config = dict(
    num_hidden_layers=13,
    head_dim=32,
    intermediate_size=192,
    norm_eps=1e-06,
    lr_mult_down=2.0,
    decay_fraction=0.639,
    final_lr_fraction=0.0,
    doc_mask=False,
    train_tokens=82180000,
    dataset='wikipedia_en',
)
Each number is 128 + 32 x the weight over its row's rms, rounded and kept within 0 to 255. Layers, rows and columns count from 0. Numbers have three digits each. The size before them is the row's rms in percent of the matrix's.

# layer 2 MLP up, 192x64, rms 0.441, rows 72-178, columns 0-63
115:101148111154155139153158105130163137117170133175146134136135138202055099150062153155135149138135130175135083059136092125151164139156118099093117138212129138108097134116100082121097101069155075
102:197119200116127133128106166118129139089187126137140188137080062165107141142098144149174081168145093167139151123104164133054137099117149108183095143107098094148103115137110114097105160079142097
086:083108127200095156154072136121203147122128146209044137160092121130122116094161135130103152092102140158116100177082121126126131150121155084136101151150099142179098115086163095119123159101172133
107:072148138107162115098166167131132173083066097177088146077129109160125141149156155126172090126208125181156096165099115141118112080162158141120124066164087130128137155143104110108089070151146120
102:112098116133141135140156134153170085118098124139136110162169156127096077119161086092088120079144114118146093111139153140198155160188102128085133142015103166192137105129089118147178105118109110
084:120099149053138120122109136119113167093103071171132107126124097169175088176105143142152175167092146211149156126125117161143126075080148097066129139136117138104152137134093221124106115114142157
080:104161136167079158132150083167090172043104111124090101171067136150140131114128061185131114125161064128104156101126122136118106122119132130166094142113131182112079138103114175097115188139172141
099:113103150134141097171106076153119134116169204123125097125119121114162101125080161162078147149170115145107106085140117171168162134121119083117150119122082135128003144130151109099115145142124201
095:080141092089161123119129159149152111105165169123141100135152167105143148151098091123086074142125135108126130160114101111178130111167150125068137171099141157150057063124146097166100166230156114
072:156142150060110095114093148131130106132130152155154105123177141146114130224118175088119117138123149133154093200104107139060122094163217121132106081144096152148137119122111182130083134160150157
101:156103182196111129134123136107169144093148099079155146108096105119084143090080082061143149088110128116171168129126142126125148143128169198093104178132162111151093067162125161121139106196158122
108:181121179105096123133139176130101045121121165158149116177136121100129153133100074161149087121174177124081165117121145154137113138178137160128166121136133084140072118123135135069132091079054088
093:157136167131157152153135116096097079044163173156097092119111103146175125172106106115173106120166114151133115132072121114167139135108128205163076139150108105104142124136085082096131182145087066
102:190138144134133155094113119083156130124135121117097153113179134094153123125148167152078164124160123085139073112119081159156162144123108111139094157141062137093187094105103142055145123128054204
098:073132200109074126151130085102139162158065146105145156130177106197115150140131138044097102075131136160100099144123096120113111082126173129143107195154109149093113139174133098153109123125169145
087:124115142149185119140135103124082117102142143164150108100157149129155201140189050137178143148149081112124131105153115114150182123121056139102107126070134098092080165177108126120196112117085107
094:148045101108067138137157083178128083124137124088159148160143109171152101097117063174146107140131144086122184124189145180122142101133168093102082156114117170140126097099118093151177133090131155
101:163168095079172157120091144099128085173095116156150078153136133098122108123148080178117145141116105164172139138088112119131133054105120111141116126097135128149142079177101187114055131193120192
096:153153094052217146112149086152145096075058115105124131115135158163152116073140136178121144125169113143125215146142114133116089069138143145097148126115195143148132116135139114128114083151150104
089:110139115105160134071091236166087138135120136096154116127187084070175110160127139130116075065184148149110090144126134143165158107149135108102105100113140075142126117143084123173118112152123173
107:136147182110170083169124174107154123178131111123105139140146101152107098145114146090124132112179120103081099135174139114123199140140082043178152061110090134072157152174122095150125153088103142
112:135145126138126169098133105142124136118132131128107097071107115189127170141221112151156114083146128117095060111076092157191157117181108155157114164103067175099091133162149079081124126108109126
100:168136150114099116110150110127125160108169057096144157115086080182120118177131116105102093131160113110145092171131099192204114147115186052130131110083119088116134090168092108141121149178104142
113:092084153121137118094141116169127100123069155127161152142187149178109115089115104162139100090139048106084068145144104120122114161114155209146134156116067158122083205145131116109157131116151130
100:115124153088117082129132146155097158134095137127100213185067099181147117145107132140148119133131130093112058082109113196143150136179098118164148105180099101112141152120098073102185133140167161
115:197132188172122150150098124153113143137209147146100215152099090145116074155110140043115126144157147126115153137125057147103129131105128116145080133162120154132106127114108107081074141128166123
108:153120146125212134069087120114149185095149088084126091160086160181129092074149174126114120183134112185130100104126118092110132106180108209123124127119139126151113156158109065129123127138137091
105:159098158046120124111093197105118044094123132116132136149104193140108149107159135140166150132183136125154082139139131136129131138136140164150088108079070101168089134176136080145091080171134146
109:067059146082131131133137161116164151151130122169195130161179070168168150125061083082118059149176146124141101119151101134103146096121133102143159157087128143107100181164125117121102108131149162
109:105104091140140129154099050129154100113144089173134116167130123121229141119100122152119105138168154130183069156137137116124172180116150122134180124053130113143111140141142077118090186103078125
103:136125137118159112121094130086162102144090136234138167173097169192070181111108096172173145112075093139113142077114097149129121137077129102168113145141108126113125066149125144137123132102174101
085:161150193100107130110138115169128176150162086129138131176128109176186100109127121135172098123147118107137106121080102129171133095182072128088137076180092153081095128118096063117117112136104201
094:168148142100125082105141153095113108100191101144110147117060140164075116131106154125099101070170159171143155142183160113122077115128153068078099134122121131174153107095169156140140142104209159
110:192094149157153096122121080133087132137121083138165137146092117129112130095154148148144098141174124101114134085176106127090134094112132171169170147173027123112203115169164151072145105099154116
112:082065129086184120121105124165129142142115088178138125166159196128126128111219168082123133136154137106113084100175068106121109157140150128124128148086128134177169081162132084163084115103141121
121:181114118095111124146079180102146048150141137157113119108171155180077137115173109119144082115179131063150101156155087118185127143169132119158117117083100144150109164158100098092101110136197137
111:095069173136147107148172172208171137164142076139134127130117090128174096119153079120165180063118133163135117119144103072098140094181136137143113129148099151100076102151136092144085106183143130
093:122113150127177098122139167179101153114047122103183096141150138151122111128067105132146090167125133168076149119173144161099132062178104151165182101134111130120094165089130089164151166128072102
085:047141097120192155100168138128160116099089126157104101128175176137170156090137115120062145098142127132107082112147067165181141153164154124117179054131135102112107168152118120099100173108146118
074:185186155109084116124126171139133093043112110123104170141162165094160109109126083182190144110115141111115145180133132101120143108127116155078093111081174137174103083142134102087156162166157162
093:152145130129110182114142133116075161106109185124193124105097147176141149148093156129146107115155049120080076091174213167115113181130116117144094101134115102118110133103120120072201139120126128
081:154094168095091105128136188121135080138121111177169089149088115092147148118155075195155073103162150116096147154132120137135170187137155166135191153109124089116123135079146141080155086098072109
091:113097165090130172215118126185138121114116141164121057128144112137143118150129100113168120098156161102124153148110058166149141136133094144169067167131112116121152100107058075134090172126084083
103:126107173190121166062109153104133132154132183118143092121125125151086185086086083138066122130109116119177151137135074092155123183130120151071127104153109127114140147202129098147164126065092117
073:074107076066133157201092149115161099094114082117142140109105099135119100127152087107177142062128112150054165168115134168149176098145144095097080165134154141129129111102167130115150150160181124
114:220123134158128093121111103099094127084152156109171089168141141135112108127105085083097150134133100138113180146117127125127137098195088182102131141120140167146162120177117109078199052105092136
115:134147099120143156047137144174084096074124178132174137162169122125160109171043132141129112135158103131167129074167141155145075151126135105097132157124130053109164128119084085094157144141088114
102:162139213111095129091141120107090107185116127169147178102124100156098104202132126088088093041120109126151112144113174106093179133130109148153175154122094121118184114160150136151096095123108157
122:153097164137111095114157147120084152114126098115141103088141138131082106125139172149163120118105184085154126132140168124103129094138164120146082092213155126196092188185094153039131115093120137
116:162108143110144153110129101083160090148136147113070104147178090118164125174112082155061101097133172141063176133124174110159131088163151120109167169101165106140108053144137124118085151105098182
083:135108174086101126070124125137137108100123100088079126158137157144160216125156050126158167189134120143217111129095135125108110122086132162087165157115147065131156126110126164137149165112117106
110:142115171127167116143145183202130063112184097097157117120132105134091081139120181114115125151199158093131107127164078167093118087130090089184123179094112128174137113184135106120101117101132116
110:157175160121205146084132144138106125148075080155135082112120145146119081109130181128091135135060073152078114127165160125116126184148053161134182120164113124114126123146116062136165106112146130
090:075123121132177113128117157162130137140106134202146128098194162149073065175092172119135097098169152084121142142166115153145149111138116109076149096094074134110066178142171074125130131161153138
094:133112129088109109030149109086097141115134126134140093143134107084095114210149131137149106130177082133132123139107090179192160132160161112114141117106092156144096153204110087112140175170168110
103:121106123121207100103135137117115158153092137117100114110091149151097083148165173141099140114145151110117088123147098072176127189117174047137117155156114104151112112182088137102084145209110173
089:123134096183098161197089106139133170070144105162145090130130062134169109134089057113140108122145113087068136128141134163113127164135136173165077109142110064118142111116098116093172172138156174
114:096112140141109129095101146127132111114103141138099115170155140165170108213088163175133104111122167103197091126096126139142096142121133113107140093112115123138231111188134078092069155075132155
115:081073156111173175080098160148121150131117149135139138123204157129137136107157110160129104096143145154061148140090129145084110120111156157118162093129122111140152060102170117085071098190178181
102:104124091119117116137053130109164107096080160131141117101105163159132178085122152066095107147108127108154108083149140168118148127149109172170076103132155117137162191189219155101140137101128085
083:149135185145165142077164125151145159057112108093099160112127117107179126115143124108137136162106074154217022109165104103117158136046123125139131119116110106140101124171162128139124138145114110
124:151138121112202179093092215148116078162127176185084213096121086142107124092137103082122122113146134162111108119085135147124149148194112143099125092166134124164142133097129125090102135119106108
124:152117119119067155166109151128132082104105122209145126163091116103128131136126093142189061055186158104090112151111141176141146192129141140150157138134152083107123140085103144076124109070103148
112:058134164103107143155122117183131108042137177093109116125133122140141184156117086133108098133117079163145078110139107129175132170096091144181119112110165106152133139164118062127081175111100187
089:080137155101157117138128107137088129148077185166143121167153156145088104142177083085108147178110121106125077101157140154137150128167165129155137160056089092103112057127132122168070103109128193
096:086137119138191107090190108146079076111129143110120107127169141149164147072098112126141178154167117179184087156147088136093151133117145182129121113113061150160166151150127082144145117051135105
092:093160095122146135117168141084097118147077155119127035091113127102150089106086086156170138070092146149138116162164180132114183137091095139145152152111161133182122124152157149112136147083207138
085:185112152110184169099143122102143187150126133099114074125123125149106110100154082107118142194069156122079136093112088148166130142113150098166030131100126198091158119093119114154142139163136119
127:092115141139147140105205065159121123154069128133137148145129118092160074156102107130132111109152131160075072130129090165132149054110131153152081120115098169111091170163195108137179184113132148
097:132136196110124078102142185104120068055126117167126168121072127117158175089182069160153093137102133088199126125141131104109140163118118184155129148079161103088126140148111112107131128089106106
112:096142101124132198114119152101164133149095132219157105154126123113113046157140143087158149086134111126111125190115113144122098161051146114099116131108156073121167136082172092115103146127141187
106:136135150089137104128097099157129110111095155138088172151177168090152137091130143102125125108141148177082134084181195101084174098172129101159138113163132115202088187057091102116121117132102103
082:168154114129145145072164089171136092120147126132169084149157170189115052122131177116097153071143109077122114133124084166174154166126161137111102154128131087051133086113073111134169109126144132
087:126215095161156137112128164112127059141113083110118118124140171151131080129192109163124090152136123195095060118130118150123148109174144134138087078081070142094092129152174115110120138118142180
106:092109184155124151093073134152127130125119168143076223185137098156193141133096146153125114131130178116159135098115079140059118176141106156140108139090092145126121106118125085094087156106168168
074:134140127061145090188136130119148101131145090160150080112105102173097146111142137072165193116114172095108174137145144137104150089098096163113121076135145149125156133037119191147144190140145139
103:144074162062171065148130054147126137138173122114140121162138144171116129117093149105127154088107149103095185092148125106128136144162213115039145155136137114181175103115149118154134102131148138
125:136153197112153089133094092129105176112125136131110089134177138122051120156129158106133096117072164118106174163144107101192063115104169091094119140203156107173115100116131156096125095136160099
096:094134123205192111097149158185093155130104110125137134124112129173098121153143104071112103112147097144074115107167080105143145119140070156132155088117104146118099198170162070087164108173106158
110:171184091159116125157122148152076122118140117155121132157145103104139094123112126087115119074158079131137181166138074102115130138042161061169116125116138117212127148112165155071104163131126170
089:149193099135134189100121117135171111075166087091212151112066147142097132112093132136109143127181113136113094175093106158058163078141151134117159116125113107167126080138158176093115144134096124
095:111126109115170117182077126122140121133108187126154146117111167145100197144111086110084099096179192115152113132075125152113164147174132200117082097119167126110129115168138127067186082092139119
097:140110150122106143097143150143079146163081183106157178137105124147165174150181128122139110101119092123187085155130152126152102057075162081153133187130066102072105094126108091126150165100166134
070:141159132157148172124122125117099169101096164107073103131248119101139130136089100175063139094145144146167129185155095085132092122134125128120088090098119132108124086172110095121177121098172149
107:118209117126175155130146129160072096178101140133080137169096121179076146126158133058094138088160126124159133084151099090157112105146128109136085147178122177092090154177125083074123132122136118
086:189066187169052121109121129126114103108122123183123169148132123101121147088216142135112157135159134144136137115150158112062150128132139122077129137098151054124142145138086177113151131102083082
083:194096144160116121183127125149111085105134050094124160194145124145117088152181159092066167135128147124149114139161097171119148092114144094134143103101166154131157094147155141125087179061117081
104:166145151129152123180082192092117119114126119133153190160120090129089135112116172165111124121137144079214132066127150112071161113161104127148120145143111152135183160123140110044137117131061134
095:101175169146085152126155098125104147090136132165101119055126083111115119166084131092138180093120160117151113110172164155111117118186170137150129131164166121158121118107093160139010110154093134
100:119127177115118183112108148103124124143105168145091199103110107128157055125142156135088174061103190124124091097139130157120091177161144133161092097185121100139126090161158112112117099101203114
103:079168102134135150051103113131120098141130090144147107122166095105089107169099127142134131114143087174209108110136086176176111207153137091088135107125150125124184184160170103171148151136125150
094:179132185072158160072119087102106095089156076165156110163108124124129095165145159161116101188162130163124146058151123131161077113145141182112124123171080146096114110130169164157099121147082123
104:160130150084184125065111130120119141122138188124159160110151141208130105132133142075127135100128173105133089166079084124186119118111132135119107155132057112112084134194149164079058152130131136
090:100129139140112134137104150120139158146099100117023127189139070162163127156115125100095204144163078185116116131142070122112168121156136083166127188108060146126126129152107126159099139138100153
103:098158177109149157082120098114115115143155145154140105122142137064079114182160116120058112167163121146082124121107138243122156118067116102159109168172113113103122141129118145142165077131147166
120:154162126175131120116167204160097099084139078113120157146162133124101182094133119122095122153087101123150175104193105146082143122143116110199108096146162136139134105174084097034154124130136121
096:096099171108162106074089160127121118136133165121108164089158133116092110204148204132140105092151123084056087127134117114112083101132119146109145167123133180161177096135160176093156157137188145
083:119160115100161121101177166093100154097098131184119080134145099180097089175126125170152111071151163098088148078124132181162182079151139131153129137083104169107127168159075141099073117131141158
087:118091145110097084115102182105156120119126088178148110175126094145140105110142080103165146116132126148067119093124138144120050157106122174143166138152124177150145100074189174090117213162128144
089:129204133085181168114104154145066094137095157126097166163120070141099153117142112088083143111125112101162110120193199162180127130085130136115135152150155128066119151138094117109108150112139062
076:158124176093161096089147182127078060126055133145187169132145104142139120110177106120135133090151171091151115134154173129117141108098105185134131157103102076065119152168142158084116138077145109
108:147138168071144141079151110126141156149154119150129085157137136169170090098153159112122098118160076170084161128152117133127106113113113157139045140068089155094171090106085110124223098148133152
106:102190142140156185113177135158127110121112087143123102157122070096066172169097185103096130142113071182121114167143161133117138087088126133103051112139070164124136172125110125100158156143098155
080:094123105120208098180083159098063069038111135118117144135122105129195130124127091134108077150135130176154139107109152171175152151173099134123113128158132096113086126120156133120107184163103110
103:110151167138122137170130137134120085119064172157178145199190144077100164154089169133116090091125106140163083113120128086117099146117147094158077105143145131115189153085100106145135094149180073
110:138091132129135158129136068097106116119187062154135098183184079112144113143119104118063076116133141106144144097130147170160194188135181115118143169103177072100080085121150112125118112109115131
099:113138141076179131148111129154126150112072105141121123122178105147149124155063093152177121135153146179129079151086186130102111113193118078079207096187110121167114114145142150099084133122088131
# layer 2 MLP down (transposed), 192x64, rms 0.448, rows 72-178, columns 0-63
118:150140137182143131114145129122142095150157044143123131062100188123050133128107142138158161049102082203133156101161119160077174122164138142090149126150122132086106166139100126142110118151148109
105:106079166099149130149150137100125116114187142140130096124153053151108124076055135155135144117107072150141140199071154166128142167129158106102123125170082120222097101116128119121129184114125121
085:120182073134150059145150167116097082127100129195177152091110133138077129125112113166149134122126184120148139107136122105125084077070136149117118170212169122078105104148114128137134149160099182
111:170142100127171059175114182090139108124099139174133102114171119154109122038155147140142149124099097157117173170101123100127097104141098188113139083132106180086166077073115116137142130173123149
113:125144089112151157159175138152052108167097103162131083117155149115161161190103147072127144102178075082158113136131142115113148114125102102099095136083097192168099178099067126164125150150128164
084:131083072126174134075109127093129144126130111130126147194119109066161199051102115154188100168085090172132113112104122140086160116127131150130116156111176173146153168081130158159093163118130112
080:154148147198129149121128046105150125091142096150128136159133122110190136100152122105170087091123077197103153113107080212115100148147130122146123137165182159133131147081112094096123093074144139
084:144122095084141120041141141078096164161078119171140123089129147129105104161125168124202184155102142133139112094145154141121084125101156156121124183154095076156102088074126122181125151084147089
084:135093140144066111134172130194112130094099155142116110136138118121101124119169151123159148172090136078090058168110175141167142127110068166132163166183138136084170084149112148100142089048121132
090:151116138177183081072154139114147120144158134103108155137128100087171155154138130157106172137106191127153104178156196140111175105123104119076159112073097077117153140107111145117077074063143147
086:104143100170144159123103063159138149087123139089122095121149134093145163056094088118138100156100090154180113173122155089111119104146146143195150176083166147086158147125205094154134158099156103
092:095150144136115166114129169124191158159118133149118154162117166105204095164145132149097095109143168137086150134135137124152123123088117105098135155124115074133115149140159117080140034132052042
112:114144080060092111130132137205137111142125131145141165133159137137120072123132113051132087075132144071134100102133163170111111208159156072143127133145138101170090161185094138099139127174123128
119:178172157089130173112124133131094174108171152125108129137094076085200076104139175138119111138108114140118110116123129108133103132130168183135159180144171134089120052168163080056096143107114109
099:094154175084156102166115118155148142115131153090150189162157135091123190141093106106137114088138142131097051164143095111127078104138133117108162194135141149114089066092146075157151183103144086
079:199106154109095157145140120103106104096159129106097178174107139091103093116150116103151151119119073174120170141083131183108208132079111141148115157121165103141126107148192111131137037107126161
091:154164149167123131171103120078132160088133092100135077113082162150118163171125144115105120070155136164132103145062161096138112130140086182118181059125161114174124144134135182074154077115150086
116:188149117131125183095094136130111121143181099119148079098132151177081185138098072122145108102108108160130154145159167101119136150124138202101113127154069129138141181105129151157063108056108089
088:107143150105085167226136122093147085180122137172113127109164145124111107156156146143165087164074126106136090136080061126158131115067154143082099146114091144100143124093101160153145084173137165
085:176171101106112132079082148173114131167118092151141153128210108081110176113150097109115108133135155147146169128082091164129130104143140162151131100120181081136163103094125144164171064067146076
105:184094174135094120159103078169178124132105076085139097094087122112161181127111154147168100134127190109110168150211132120118115095112164090135169130145067102112127113137155087132078175154134122
110:098147124126092124085183090110149126123125124131113123105118119123154160086114150114159074083118174102120090184104100151161207137145077160078164080143192149120097110143145173109145069147154189
094:083150162152083085174095155109159153153172039087122146111105130166175149114150200099135145107156063112150132109145090184110088124139119096105140108108192137095134131161102141162125165157113112
109:126107159132111105148105147156116143133094146086109136135092130184193157177111130078042121107152084137107125106215161079119088106080103138182192121089160128154133176134144125103112118143123150
100:082108170074074112172150111111103120153127121161102173132049106167116177131136133106171157079135095110115106078115135116102165111159174091143173126176149139110121122107087079140157125142140214
130:152096183126050151087122140126078116141149158105163189167150128075158084137066068119117067123161116161151130097096118186109088149182151113152132102093129113141191121119151139140142158130128143
107:124109129131124105108094142165109155078086104097181124098106132116113115134108195162126160116086102131180135115203179101111100114114073209174137142099154070162140137177103102166092153138120162
109:174133139053116133141056139169152096087158123135118134127155136122121139083154120142115179141201101171145150142123134087120070153159135106139127095063127072110087111190140120142061164110156158
117:084126167092092110164090076190098164197113127082097157137131078125145145138094092141124097165134106153145123116163081130102077148131155150130177142077163132152146147129107186094117164071183117
103:098164058145144161088134139125183122144043080116131140138118103158132170130077072135186142118098149148114091125152115150119119127087098165120123164083155080095172209113142168142115089133132104
095:152121098159169157113153095190140168109145122159117104062077093102100120168092149060098135156167107149152127073110111178138130134152133128089104151157167144088078201094098085171137106128148136
093:176143141092151088089167146147113126128120145110126089131162152139114137132101159170185104122116111114059119134136138103144206092123111179128087125214156117082048176146089164098130108108106152
110:172106159120073108122160153069146155122200125150128182104108124091123136108177130108128145082138123143131185185124163136102068137096122094039094138120092088160151173107094145161134133104156162
101:139157107088124132148057147056144113165163131137084124094150139200144071113132178084114116127120165129139129155094110115146135135143139149170119110112169092063161110073141075172205142154132139
113:087075132098145094082097169145121166131106180157132134141108174101163179088164158114085143183106169051156098079097119133136146124189175134128078085137132156133112107158116121155118150125127066
101:174107142143066152137143093163172097087124111113155120097131136127125107123160246184144136090147042166075114150112157132139099144133129109104139137109140098134170089126094143133098112111129195
111:113063120136098083106155155140148169142135122119131203112168080105176067169181070138145220084144152134146126103162097106114147128109137173107115151165130114090088138133142125124067099116132110
085:176066130194106148087135145115077167111116072136132133148122142135120103142170147189153113194131118173113136161119130134120189099094144131123153181110111068109084137151129140117140089077050150
087:164130135168136088155145099099183132152101135141079138061147130106167107052171127147156102080110113116151127119120092164168088142152184137167105134151125068083162071161148085123131186099143140
083:140076113113153119152135132168141141131122131095169127098092053069151153094111114161125109072159120158117100076140155132132168131160110141129155082125191153092114184105112130236162104091143125
075:160070174125203094130158142086123122170069174150110124148069128049104190093134102079181100099157127135167110121152127112132144129143099130177149118131153151137086078122134138149126134071131154
088:120151184142072163195102201106183107186075122138107145115132139095131086152131142109117079121141158179104120076154132145110153128133090102138100139061158109084120131136183111088164104144089148
096:129134054092110160064143068141157139118158154127115127125142173178117086124145134133067155154107102088098096056128116168127095121168190113113175087149108135156101157182129115149115163171144088
090:100131160159174139050101155161138101116169155093083102120077176085109161119171104110109114168135180095136090191120100077168106209118119125116132073168113128112140116161129153138142136089139156
077:139144133161136125176147126133057159139086164099128148127176108157096100158158136176139118160156133158122154061126092073178046122087106096111102134163121109127091124134094157085162121208115101
102:142138079147164115113100111144146137147118117112159080084153179103150159102143129130094176168107122139121128078103169089093138125054144103196159150140184188079088104116099116167185137070121140
097:127120142152194110145112117139169142161131115146104139125136110189114075125162128061191146098143165099174051129084136071117150133115123151186059162161092141092084107145120077136136145104148130
136:143122176122085132115183047132038146182120132167125151159134154112127165141097118149058109107102130174105137132147199123080139092141115143141144172156120082137163128120139157139093113063104123
117:160141142114148075138128179122155112143139093118098054103162161171152119117139092073140124140107179184137118165133117101142150123200202119185154076119140071149083110097123092094140083146121135
110:169129085149158176053145117114118117127128123160071137092172183118133074139176133108093124072176162137070150131133137161152134066154172176155100123095155084118151124116129122157121149070107086
082:103174079144085166145155130128101152137110124111080093164172136071181145103098112156184108136122153130130204191121123097138106175052157173110095172108097129122136183112122128103145138111090158
133:124123148121099159161067151153156103100164133160179108164113089098111033148111173140087046151139128142165129153127048161142111137144132105121155122115164154120153072140156116148085119175104108
124:123107120116135130112152155121149131142070132109194062079123137208124121075103212139157115138048098089131115088145192133123115139160097184123168123143156121164146091104101094128139118152131142
090:138117140093088094153096122145156114106112116177121101137110112159142123166136165147162110188127107160125145088149077214131106099106151149128146110171119133112127212094155076113062081185100083
100:152081196141156077146060141127072119131097145104087142074105154116144123124123161129124093151120128104120073139122059120152140192179166123149191126101112140160164126097090107192147131145086142
088:147160110144121081146032157139163190089135148127138130132118169117119112110145171121141104162107093139094124104186123115151134086129151129105160178076165104114140104164122130164047186156065138
092:197163037132175115118103058132156129140139132130090149134120122136088080132175111114161132145080070084156101097100131126138156093144181078125136175145136156152088128173122131116165121187148099
143:150074099136088124096106141129134123122163144158118177141186062100089118142120089135080183142173093084195097086162165152154118114147145144132111112157124171085194155125107168112081156089103139
099:170084103083197151144163073161065118164137097168154123131183113194149151100121077166111147133110057081164100144103111084141109140101153150135163144146121136127137103086143110118141073139086127
101:118165084180116116083159092133155094120092111116166137129060160173166155131165157139060156110174149124086136108139151183118127114098093146127101086121118107169114204137170183132106105116087082
088:067137125086077123173146137128059190146145131181188126151141112102134104198100137115155125087156123115148173103107165123135070162086127150094095096120127075122117168126133155109146151144065169
144:139153175109092107162105190138089162152140159127086168130098127121122089111104093084136074143179129148089120153130116110096096200170101152149132056109173136173166137068112127073135148110145170
110:048077123157126113114109189117177099113167153135120163147104168133180124158152101126141104090126105128134076090155150143189158128135106106156134119136092122072074104103126115147215152173082113
103:207130089156094124119127092113096185142111038147073118117106136161134093129139161153106165183145158118052086130120147159083112090194153087105139136134106139137135131159111111130119120125190154
101:092124148134109127123102144153079107144119158119223131164110141140144094111107144170113142150135159093105087098215147175113109145187139137125129049069119086100139129118073182168129135132097112
079:138127124119096172137113133133167141080126110055157148181090105172105169183147060112122107175126165149089156130071141070146148108096106108144141095121130071116119188152138132167148124169164073
086:120056171098140115145079137137178098131209137074120186105139160160134185139142100132119175115191140100088081147101074140099083079142110148121123156130142133151159128113165125089092111141083129
090:131097089086144133088107141112128110074121121151124153130092115136150109186176118166137132088187169141153112160168135142179115150178110113147128080090141016131124164127127194114125074087130119
108:166144153139135177169145081107087088196145117129151107133093129145118064146102193122098049192102131154098171106128122125129145077105164148114110141175111127111126118194119108083138169136079142
093:158078106156143124127120075127106126145154115120156114059112139141106166142123172187132136126136126116110104114104159173116154157102164128089113068214117062095113154156116156212130091106128188
117:113085081144082124125166173132173106093166170106135169159074112155112099155122064127147129114114107171147048187153183109167185148154161121066130133132090104102118163111107088120139134108115124
114:099176107237118129176134124119128143137081128083069155133129081098150160084184156080134123153129114082124139138115115093135205054096119157099137139100128123163147179113127135143137158126116128
092:105116170203151128133138095126138127139193155084097138125168127076098154123113075166182102064162120130194084159146083119129135135098096124141156117054136136130138125074088176154114104131163120
084:111133163134087057136164120153129145051125136120120149156143133122061132104163172210098143143093155117142073101136169165151137090140114107128130118129157164110107109056158171176104145064149135
121:133072134142068162110136092124181110116096166171098202141137077138150138114164054126111150191147134075120139113118141157117106173176142141136066091132124182076129124150128129100080140092149133
086:118131110192200105051155126143124137153123182090103129175071097097148213100145101165115128110118134104149117150172148155114156133074138134070161149114130078126110173150146103123106096083127123
104:114074176105159082143106082120137094116148175102109177132094120111144173065165164093097158166119087120178120162074128137121180099200133130098104116165152147114088116160149149138116116066168146
117:132117130165136101128129100121119154086081156153104148107139144111031143116157137136091102167127200086133129173162052171140160130138076102153146062116167134168113125066154164104117138134155164
100:140112128147178099082130107119111136102120126139127134112120149130091123209153102042110159167142142142024154080169158132118167104141140159116144118122152143111125157167206075106128092155098154
107:187120044136142111133070126122174104094148101123143124173147144132141154132158087099110170134148047061116132126151128090124120134133113090204119095097136174150150130123185183117161156098101118
101:127139159141102129169113104118183103164147168148092145145128168150121100129148224126122181138083070118167169155079132112138125093129126092019165107143136095118126076116149136116102151138168125
095:139123133137113118115124112146142168116107131079163166146130144160113152125154126161122154095197137136103152120085171152102126098079165232113110103063099068126140141125166147113107131118174030
079:116144120154165149190136083129192087146110075156091085118177124106109083086094130123120115117156123138085159074124133093108179173167111163107111097123137157150151184121161187174083105136084103
074:092133130102137157119194108122123177116140100109071153118117087126075123102177149133191166097097078125124117195122165147118172147077077096147160119076115074191120133080157142155136124117153154
096:092169129166115162131096143081118131194142137138069096171169191138087126098126172196126110122151114068171120101103069079140105106080114180102100156133110146143103085125155156137138162116158107
095:131124140115136160154126085102111153148153167125129102130149107141102123094168104133090142139096162147076209099148088110160105114199154147123078173069077167123193121112125139146151161170060084
086:121075173149072092120212120170133112139156038089162131138115107141132147152166153103127130164178122135138103081141144129119097121081126101151193082094106132140098125179180128142163103083121121
113:119111161122164142129176117147214071126116180146166114056111100123149141140134109163122185100120126090094151128118141158139060095150131191102150151131095105093145165164087063125166133141120085
097:152128108109127144085157109136074109117152119150146097098100171132168122098139153112163207089131117102210151130139131139107100132174058167168111085109108137064141066086175170145127166119132100
102:160108132177094116102166124121152108162123159146118151114151192089142133041144115099120171074144081128157117103117120128116118135178130118184084110177171186084114071141156112089171105087120167
091:142099149193128113095112095150131102129144118116120094128113139074096125157149078103170119125128165114125126157064194109150186132124160170115123141157123028184131159190134127136148135097058140
087:043113159103185126095130192092175126140122192139182103110159138117095115132085151102102095076123171137117165150155165171104150147108113094064159113112137077116138165136109128143112096124176163
113:134116149116104102124178140112116109139121184133197185121175121175135136101122145118117155116144083059111116116116114155136135099136091070126097101131151107175051179142104226085126144163109121
089:150137156111069109114131127148113172089090122053125138178189187167126126119176159129133161080143142131145182090096087076144108083146089109150139131124094110128126122106212084146134162161096127
111:182128178150083186128189086173120082158102121172129104150130153080060164139134109107103123165136127112055149119139162172122113141144099150129107097073145194096138109161097113147085151097144124
124:178165109145138153128126140143135130143149119088130107040127149134180178181128123119095140175107122086101107110171107137117151180124154062167119117150113076140183179068077105135106066136121104
117:129116107157116113099116118154218122128141114179128173115145132138125155092190160159102172154156141115125061073118107162146092117108106100103172130175142092139180172111147151057099070108099100
098:178174138160124091173139098142124078145094092152187091102117166152123157104047156130153092093108147154104151102083149113090152102127090132100144070154122184135135134106116117187093123156110196
074:134147071066137105119125101098173135133127154147119145132105165141093147102102130117110048111088125139144137125144177140135075172077104083108109111124193179176120139149180209191113125145129105
085:176105102153132113094145116132158116149167096097108100048167126125180155169115172086133129168112104140103098060092112126129125105086171192102123193143160108124106128110191119140138142076126187
081:192069134114147151122145145163144089120081192117142130117104168043075103178116132165136155139094157128092094124096116200139132157189138125118108126163112126142156155157133113157105101076075150
114:133128118043078155157103112148132138119122182134116122158172149103098150168107089117184064085102186097186143135136139130172104157147132156115169104094139083118095132075135121183114174168096120
101:135116132112181093065108171148080124120151110128137137111168117147111079127107107132091090101145161161090161028178177136136136149119127116170120099192092143078134119090134105175158138148105189
086:135080107159174093152170109122139098122127149137130161138095086112140083102184120137137179119235094129095087109084182109143145102105093116097146126170115110162119168180082160143123072142162122
091:127149114125145184102142088100138148113091149110129147137054170186172141137160109121119119055114111127120143140133171100138121138115183118161150072078165116149151145095139056177142109155151041
104:180078108083159149067151149100160129094139115181124108135120128134062090097139103110133129066186163125106184144123172194116162116110127147149098136128100111102084132111168096154106148093174187
080:117117148130159141102173127140094201083075154124140137148090114112140110159123157141090158075134180149159113175078153106113145082104061112129108085134127145174156128151117161067148051099159167